Each number is 500 + 25 x the weight over its row's rms, rounded and kept within 0 to 999. Layers, rows and columns count from 0. Numbers have three digits each. The size before them is the row's rms in percent of the matrix's.

# layer 8 MLP down (transposed), 640x160, rms 0.124, rows 380-420, columns 80-159
101:504481514465510537446516495476556491502486518492551517490518508492486497479518480509540500489519502490489507497469489501471549531499494531503539488535488520526500516511507501465529476484517484461498498500512513520526478529508441496432502538
102:508492501472494529502504561495528478526479523447539517539512451516508509495519468520466454463497491467502535477505489540480478520483500503489462506507520501504512505484536471497494539531494424481501520539501495506506475517443487508501540483
093:495523495514453493515519527474503496506507461485550513490471513454468523433530520544480494496491507510469503510480491512553466471482522513481504522519540506487474491498491502485500531490511515511487541503497485498532494479473484483535538475
092:463464503498483483516474509451493511508516504498494504500485505482542511484493476510510533484489470420516468502497458504537541528481501545478450540516459529502496523537491523518475520541494497482521479514513453495462486502497533455487471514
104:524469544472521481537516490522497510583474465480484507500475506545499493447489492516463516490455501520502525505503500538521535478516498501509512501490544513450522475456493474480513473499488500458504521464531491488461504479514512527546521458
085:452500508482471513508501461487547518523488481493509458476515493519529474535477486483486493469550502493499522539522448483522487516494501491487561464527510429537459494518498502489471512513510486539497496485574517522489479485543507484474506527
092:497510507492500505544491504533480523477487485520531480504517498471496460472487531529498508498480484521512503472442492505471481454483540522498482495534510528495547516519471445513486502458486504494536501517527474526469468478514474491458525472
098:517495475515475526457482491471468496488498487471535521521447514503511493499510482455433487519475517538525535543546486494489529475535510502469457559502486532477492505537529508476530505500533526504506484478493535552496477492499483484477522477
097:484482537448488507483520507551482486512499520452507495514481493529486476476514474471517488500525509470496519481478484510460517457478469494505518492513521541529538476467496460493495515492504492501526532511507478526455498491513505527495541478
107:502512502528504546469480511496486498521484521529460532434500491500487526502497508511491516508503491480532542497475501514514530480504511515489483547532478519519521513491484521532486522525498518543486476475509514495482524514511501508517500534
104:456477479482522489477526514457503520517522477483520496536527459529470506496467498485476471462479523480487555477518481519459507495475472476498521464524556530509490537504452515455542500487503487526495495492512502506512573462459499492512470514
098:479507444506479476460502521501529499502529515465554520497508492503509496578486510485538514464479532489462499509490476466460498492491490523513537461519512499477505498489461502509499517450487527529429488514469495506529524495481477541472500545
093:520508479581490524492487482529487503520492492482521455532509481500502461521493483508505485470471556480500541500507493549485472498513479521512509518508521488439505531496508519544498499478508520507571522511515547537548513494535500482493525466
097:483487427477544516489509537488562487452519514531491491492519506532473483488504495548489486528514498519500493516507512441510457558501496503541527498533522495486488472475476484508523512501500494492491502485493473508489497512508498505468480473
102:514487547501496532471535491513526489552474469495526492485459548492513506480536465502518513508518496539500517472497503506478507486483518501450486501529489489489506482495523502464477499474510458508533508506501552536515471536504504505545512534
100:524536512492482531452479489482509496551487502473457520488507517515525507477491513499507517449481531506522482512473500490505474502484480487500483471500512524499476499425500509477547514524505553514501450480493500500520508518511527493506512474
096:496517504494487486505502485488476501479502482514520523485545512477507541469481470492508456523568503479499470528501510547504493556471500509494469506500485494522481517561520545545488501500517505490470544487500529482499460456514481518475560472
096:490507472476491542512500493469521523555496477513487509501521536512501491512490481476499546492489496499535477511486496476484525464518469461528474459509452499463471519483495480457526526495493527473482451500537506525496516480489457477484495506
099:447460523489469501466509460509470544515491481543522507486495529527512516457471440530465483489478493514523468510511519495514494478525508459493522517538514518486499469489488505539479509475516485514480517484547516483501508491524523484520488546
109:494489480520565475479473497504457481515483487502497540487549465494517474499550492530489499485521505517467523508478493456535508478506479503494498485520482480488515508507549535508500514531520501482470495470550464532527498485513460458485505440
106:522490523506465479501536541451501490481529453571452499511487525511472499484501489518436506532513532457468486532518522471511468475494537503482497493516511513505464509514495513476507533492485507481533510540490531480526521513458478504536470498
098:570486499499508474492455456540505505481460524499508542529459502485557508489530474520466480484496478522538496499517510493547463501557465485494519530487501499505517486496485487467516467497501463501451504511512526544557500530535514472501514500
113:491557490478478542517506521527513511496487534512518528490488511526498476461496466529491520481524497472517470510461484546480476483464464463525523465520476516483509520491480523568484485514503504521475514492535556458474486505482456464484503466
110:494515510555497532516483494472471514470504517497508508488536495477492459476514489514517474479474424464482498545499499489498487522483459479468502523545483526475550492497461533467539480498474494495527491513475496469528491535466463512528460499
111:510467506460512510485508522485520514497529494493466531492486496525489498481488475487482498555483502544522544530499521483514511485531485545499495522456465473496467468492499483553482493542502495463501506468524467467558530480492469542483475536
103:497503543527497511530464521549475492515477455506495503473517524513438476486490448504509492532516489496559477554515506508488483502551521498503502536464487499512526511520462521524474493515493455489483471489538522475530534525482499503492486490
089:515527455475487494483493511486497489494497491519473390510515508538517485447498486497496501471467502498509484475468498497493491530514507480493475467501489489444518546496494516479503503496498504513513524535516505511513537466511489522508479530
097:500482469522465479509519504518532445504483466514514530552507533517487517557528468504482499486501544521465530505488475470517486540485486495475479504459453507513528503500493506460475509509482544498461514476479491479513489501538499477546466504
093:511510510473492535503478523510484503524544517474463536513498518512485496505464502477493491526495487482472548470522500511482498519556523473496531541499497499508484507528548486512499484519471486505527517480515515474498462528488485498481447508
104:514464514474538466498504497478468530505513505474540495527494522535507518470483465507521542480493504517505476534481505521474493523532501485485521540497477470521475502510514549479487509472480515528531517511541491498473508500498528491530482453
097:473495481517480496462470548530540502513486469529534497481452491528517522482462469507497524549518536465518530483473473486442518438484539493504516498498494506521507532521477509485497516498484534498431465489511472499449487516503537526494509517
085:526505485522548532493452479539495507501520475504487513483522474533482481485453447530483504515496476486509449459492535517479499466528541489494517512491467523442484477444507496522492502498510498511510481478480503478506486493527520464517530467
099:495510505492523443522469503506505533483503498504518476514472529537522498484478520505485498501483474471486471491477540487479544507493521493498501476512475496500523522512464535507513500497457541498475533520478506490484478517523454546483535503
099:471508500518504499502507490459494518498463459507520493511482511497497492524523492449476437482495565478509491528493489537510504425503526500504495506535578506537470515465515491540504521533490546535500506495495512535490486509510456452520518507
118:469525527506480524515487462519540486525503494523509558480474531477484480479506480534458463461500439516489504507493456486480573499506465518506499495521486458517515479454504525465528498472509506498512524459562485513450505478514490449466491529
103:472500457517546535527482508514499497526505501497523496506518512449460520510477517477512503555489511535521511461483474472492441530504531541479475472454507488491469538521495469471492499482518473495513485443495487484523510495582505534523497501
101:476433462471514491484476538465466505546503589503478494522520499502496497506503559474456455518466507523481482516509455491483501494479539496472488492488488473514524481504581497483507506529527480470469490500522478457524496493519496491519458506
104:495502499530454506463495518502501467473526457501503489522540470519470504474538451548505495511508494494513486448465472452566445501499463477529489500455518496505485490525472488517499503528481507510492506522515484481526502507490495502486503519
088:456508475518484470489487475533533519518473507507517466516489486552465492546473483512484517493522464533502488501504507480491500498511510453485488523523466509497542460461480485551501463490503473497483578541505478481518477525503499528502511480
107:507475497498454526519478526519468426466476528522523513501506512553500513514515462521512530542507466504512519501487492492464483486444469518479493493518512489502472497521558509509528480526501539485496531467473484515479498497528476522535463508
097:509541546482492508555528453476494528489503498512503504449507533489450492487530468552516506499512438463493510513519456517509486512514465509534478451502538542511519523491532519481489489508524459496499545523473489468505543484515467516484531478
# layer 8 MLP up, 640x160, rms 0.238, rows 381-420, columns 80-159
108:492472477497496513465493547458504521561507534487487547497520500493495533505511532472473536501493530522454512501516518499506489491549519532481466490500503497515458470550462500459517520526518542516484533480536432501513437496505466481532479547
095:568528562502466496508523530491529533501477457515471488490516461501498520462507502553477487485508552478503479509478477507486509476508477543539502469479518437461522516495479508488459456514537516508513488490482485490489494487503514521508492497
093:485492475489507489508537505498474521522522509515488460497506508468460460475550471519525483504470508476536494473547475472504506498488506531488522514500544448498497517548508510477510559505488509531510494437529571500504490500535481509471507480
107:497519446487513495500516455494508502552515456490524484495531494525493557510517498480474496556500480551495463538489534476549470482449472511530495478484469474495520506469484499464484512480492519544477522504481481529478492519498523517488486463
076:485484536528502459474534538477474455527481512500501469519560476534499502513534526510498516487478480498483486522518533514488476515499488490512551503576521471468466539520484490474501521522521507497460497508513537523475432525474505503508477517
089:544526518470504464522474521502497493534487451478522531503507493463481501558525564493450528488529514502481503488477511504484492546499478510501502513490505532497497465474497528467509528520531497507478514535491532517482514497466514526530484532
099:495492518489490494456541456488537506470538433512485545512520528512475488528493492499506479464516463505508514470523510479501515457464508450522507514490455497480519477526527525465480494517527466514503487524512532520464472496486511517544501472
092:471538472506497490499526513517452505502489505533463479500533436534499480483483508465523497462485538534534517487523493516524517475523544508532515447526513509494468483513517481491512511509515474544519500483497492487492546497449528513503567493
102:523503503480505510509481457482477512540537485501469500474523451487550491516484495519509484510499501475487485494519478510496464529532479486481498503521471471490504510497522509480496507514524521511504556475509504492501468473490485519463492490
102:520479505475519468491495506464448520491518519483524527510509537526489470495501496482500514488485470546489482475448551447526493537461505517511491481514464496513474468536470478508475498489499505516520550493537502539450519485554487504522496497
102:513497531506525523484529522460471514498485466508487514497569520487483518506471523457525500518526470473537495513487495466502499508483508476529476504491511502504555563494491499495482505501518515463512485523511490482485506522507489513478436520
101:540518528491483484481531499512524502451510489510476511515463497537476507431473489534502510492488505516473465542510484455535496515484521491512461454480482569478496507516505513537472487489486493523535491437528501511497499475525532482532494466
096:462506483470507506499489497492511500479521512503447481485501506517534522489491518456497483516524526520482501513502463506528523506495522525500534499477478546493487534509506565524464498488494470520473500515492459554494462514473527529515505482
103:534516531496522512515476553500493509500514494500473470478480527458521467479500517479467498454535494533462487542456505520565483481514495506514492493486466501458486516469501486510499491468524539536521521518513527504436504500520443517490493469
101:505474534481487489488480543501458523531513480521540479528515536466510500513510531494448454498504524492475513443517457472491497475486559503481490509468505519514468513521498523499557499497500484474502503497494530503499472547487563502511501505
098:475519490512489493497528536508486462535504513440462475492526540489530509492503485467509502487514515486532492471448469495480498502495514539480507479473478472473480546542519505500531557524505481518527510497508538500489569510517509516465490501
096:516542537524459493545487484494477500444511452483497490515502505413447489509540521504517495529500453485491472484493499515471463509493511499540525501553505518519533495523523509499496497582522470510513499490511450516497531492492452493491511520
097:493516480507467535508533474524483512508534498463527456515512522489496483520504508512485487462486483514490507515498527502514543484505480468537511484548522495516476469490487491480539545483487451538531486497505553497513473541510515506529541533
107:533445558450519489512519499507490510474481503493519517488505513527497441458485460461492477489509521524482524482475514490535557474521532480525477458474484477493521507477467486513493481517509506522483502511468516553525495509515511509526480458
098:511536494501491515498494457493496519498510497527506563499519506479488485518498498505543543474469541495487547487457457491537509477553497493477494472515499522508484509501527549533516506493524483501517499473463451488484511474497459474583473505
099:493517517500507478547495517501485504502484490488509484501525461555496512546479491537533536485525510527478505536478522473506490512474505503485521453481499476466493571510505516490542490503484502462543507467501492458514501517453454486506505508
106:501514515475468484504510525501539507508478503485472518532498471508523475524475476435488509440529502552504500514481502532506554517497565519484527495509494488491491489508492487495493557522448539455482511528532507520474463515485512492537513485
102:473461473509497500530491554517492541502471482491498521449489526532524530471474510472489547466491507490488527486527453487498479513510462481495497445461529482463470497502543475471535503512487477535549548495473489531509518505532508490514505485
103:475486529496491465530508490521491498456453479526505465552487488492498536465463507503497533556526510571528544509489491473484542518523524537497476476474464466456515517483543486536532498538490514520493524497461498528489501486476558467521521518
100:506457463542521460449495493452519494520463508500506489524512483511477535497505487494498454517487521516524477490473534516541502491515537511528501526510470505528510468519499508474476481495505487496504498518480505537473457439526492521538476515
098:493469505504500520499454516491492536523492514497492518434478514492488489492510517486482452495513517512479515512512472491539532477494493497494504492479525507462495448520508505523428476448469475497511520514537496513462533509520476502523481501
097:521543529471491511498493497477493528529489486512499511520480518480498539530473530482481491488486448521551486501517499516488489513475473526524509453520462511511489464499463456497515425478509510473576531447501480499492550506497515504489461519
098:494471511505488463507510480472493505489480471507548484531546545491508477489455486498509434509490471524506465536518513463488499578506555501494495468486490471485445478483483502522508543480534528486470509507483484480502515491481502512517483537
103:494497512494488495473498498479500495508492485521526501508525532472453509518492489543522495510520502496527531479483478501487536494488537503498470488472510543479460480474481537507493512540494527524496489456548506544518501496568474521487510479
098:505511477499531440491470531504527490477510485511513509511496535525488468542505475461552496492514523478490494519485500512527506541477511545538491485483498497475497517536452475452484473482549514501504431485479499508440500512469502506485507479
082:491497512540467486492551466489513500482463537490486524501484489494512501530493486448493472538522469527532519496494519519527508478475514509540506462481506534443543492480472449473512440534482494532505533462514495481513470539455459516519541532
096:549468528500482516479534520469485492549507471527496538489524509511507456498487537496491494483552493503486528489485480517486501491503499483520510466488520519510478505475504520493517517504544479522509491530586513509498526517515437486476448455
104:483510515485508517508518476484467491529476470538527512533507486483473471487484538503534462492474455475467522504463481503536517527474500517517481518540526469477537520488491536576499533512530506513493502523498455538490491562482509500530482467
109:493497464483410499509480480515521484459489520505468523509502510477501498549506479504479465485528530493459496522460463511494555536499494495506505478497470536490510530487468486496504526466495468557496498487506533531463501510484524467501493488
107:485501441542528500461467500551482489499487511505514536480479507494490485515501485501497486481546473483482491505475499461503485528496449511473491476549497506497539455522535527473515529541521535501492465468522493509511486494510476513450495526
104:525516500485522558484510479513466481504527495544494500541543469502497529488467511516491539507520563501514526485557530483493479460484563558511451459494505520496486538478481517505533525493558508499488484502539461547531484455498504482466487520
107:490535568543497567491545523525491503512474528496491435515481492540454488492508492494515501510486470487543476496554513495463497515506451515531495462486505522484474505497512515470521519497498471499491517485494433537509498501482546520492444491
087:478498550494483472477467484478507556498514493517482517538522525526509473504491502531458513543480483512517521497532475459471514485495480508455521501459493485552542511482513523463506458543539545499533493519500508516466528505527463487526489547
109:478530540490535499517512527505487480524498498505463512492563484524515535530484519469543477501518482486467532505508518473496446537452518508509483462468540485446500488463503549492454505473486496486524554509500518481509493467537508521466506486
094:481488486525520537466478469502507468458488524498514501483469498529471476474491501457541517480479534487491497486472501460514517510515496522512521468489503476479497541505503553480489534525490516472533516478495519487459516495490511508497465479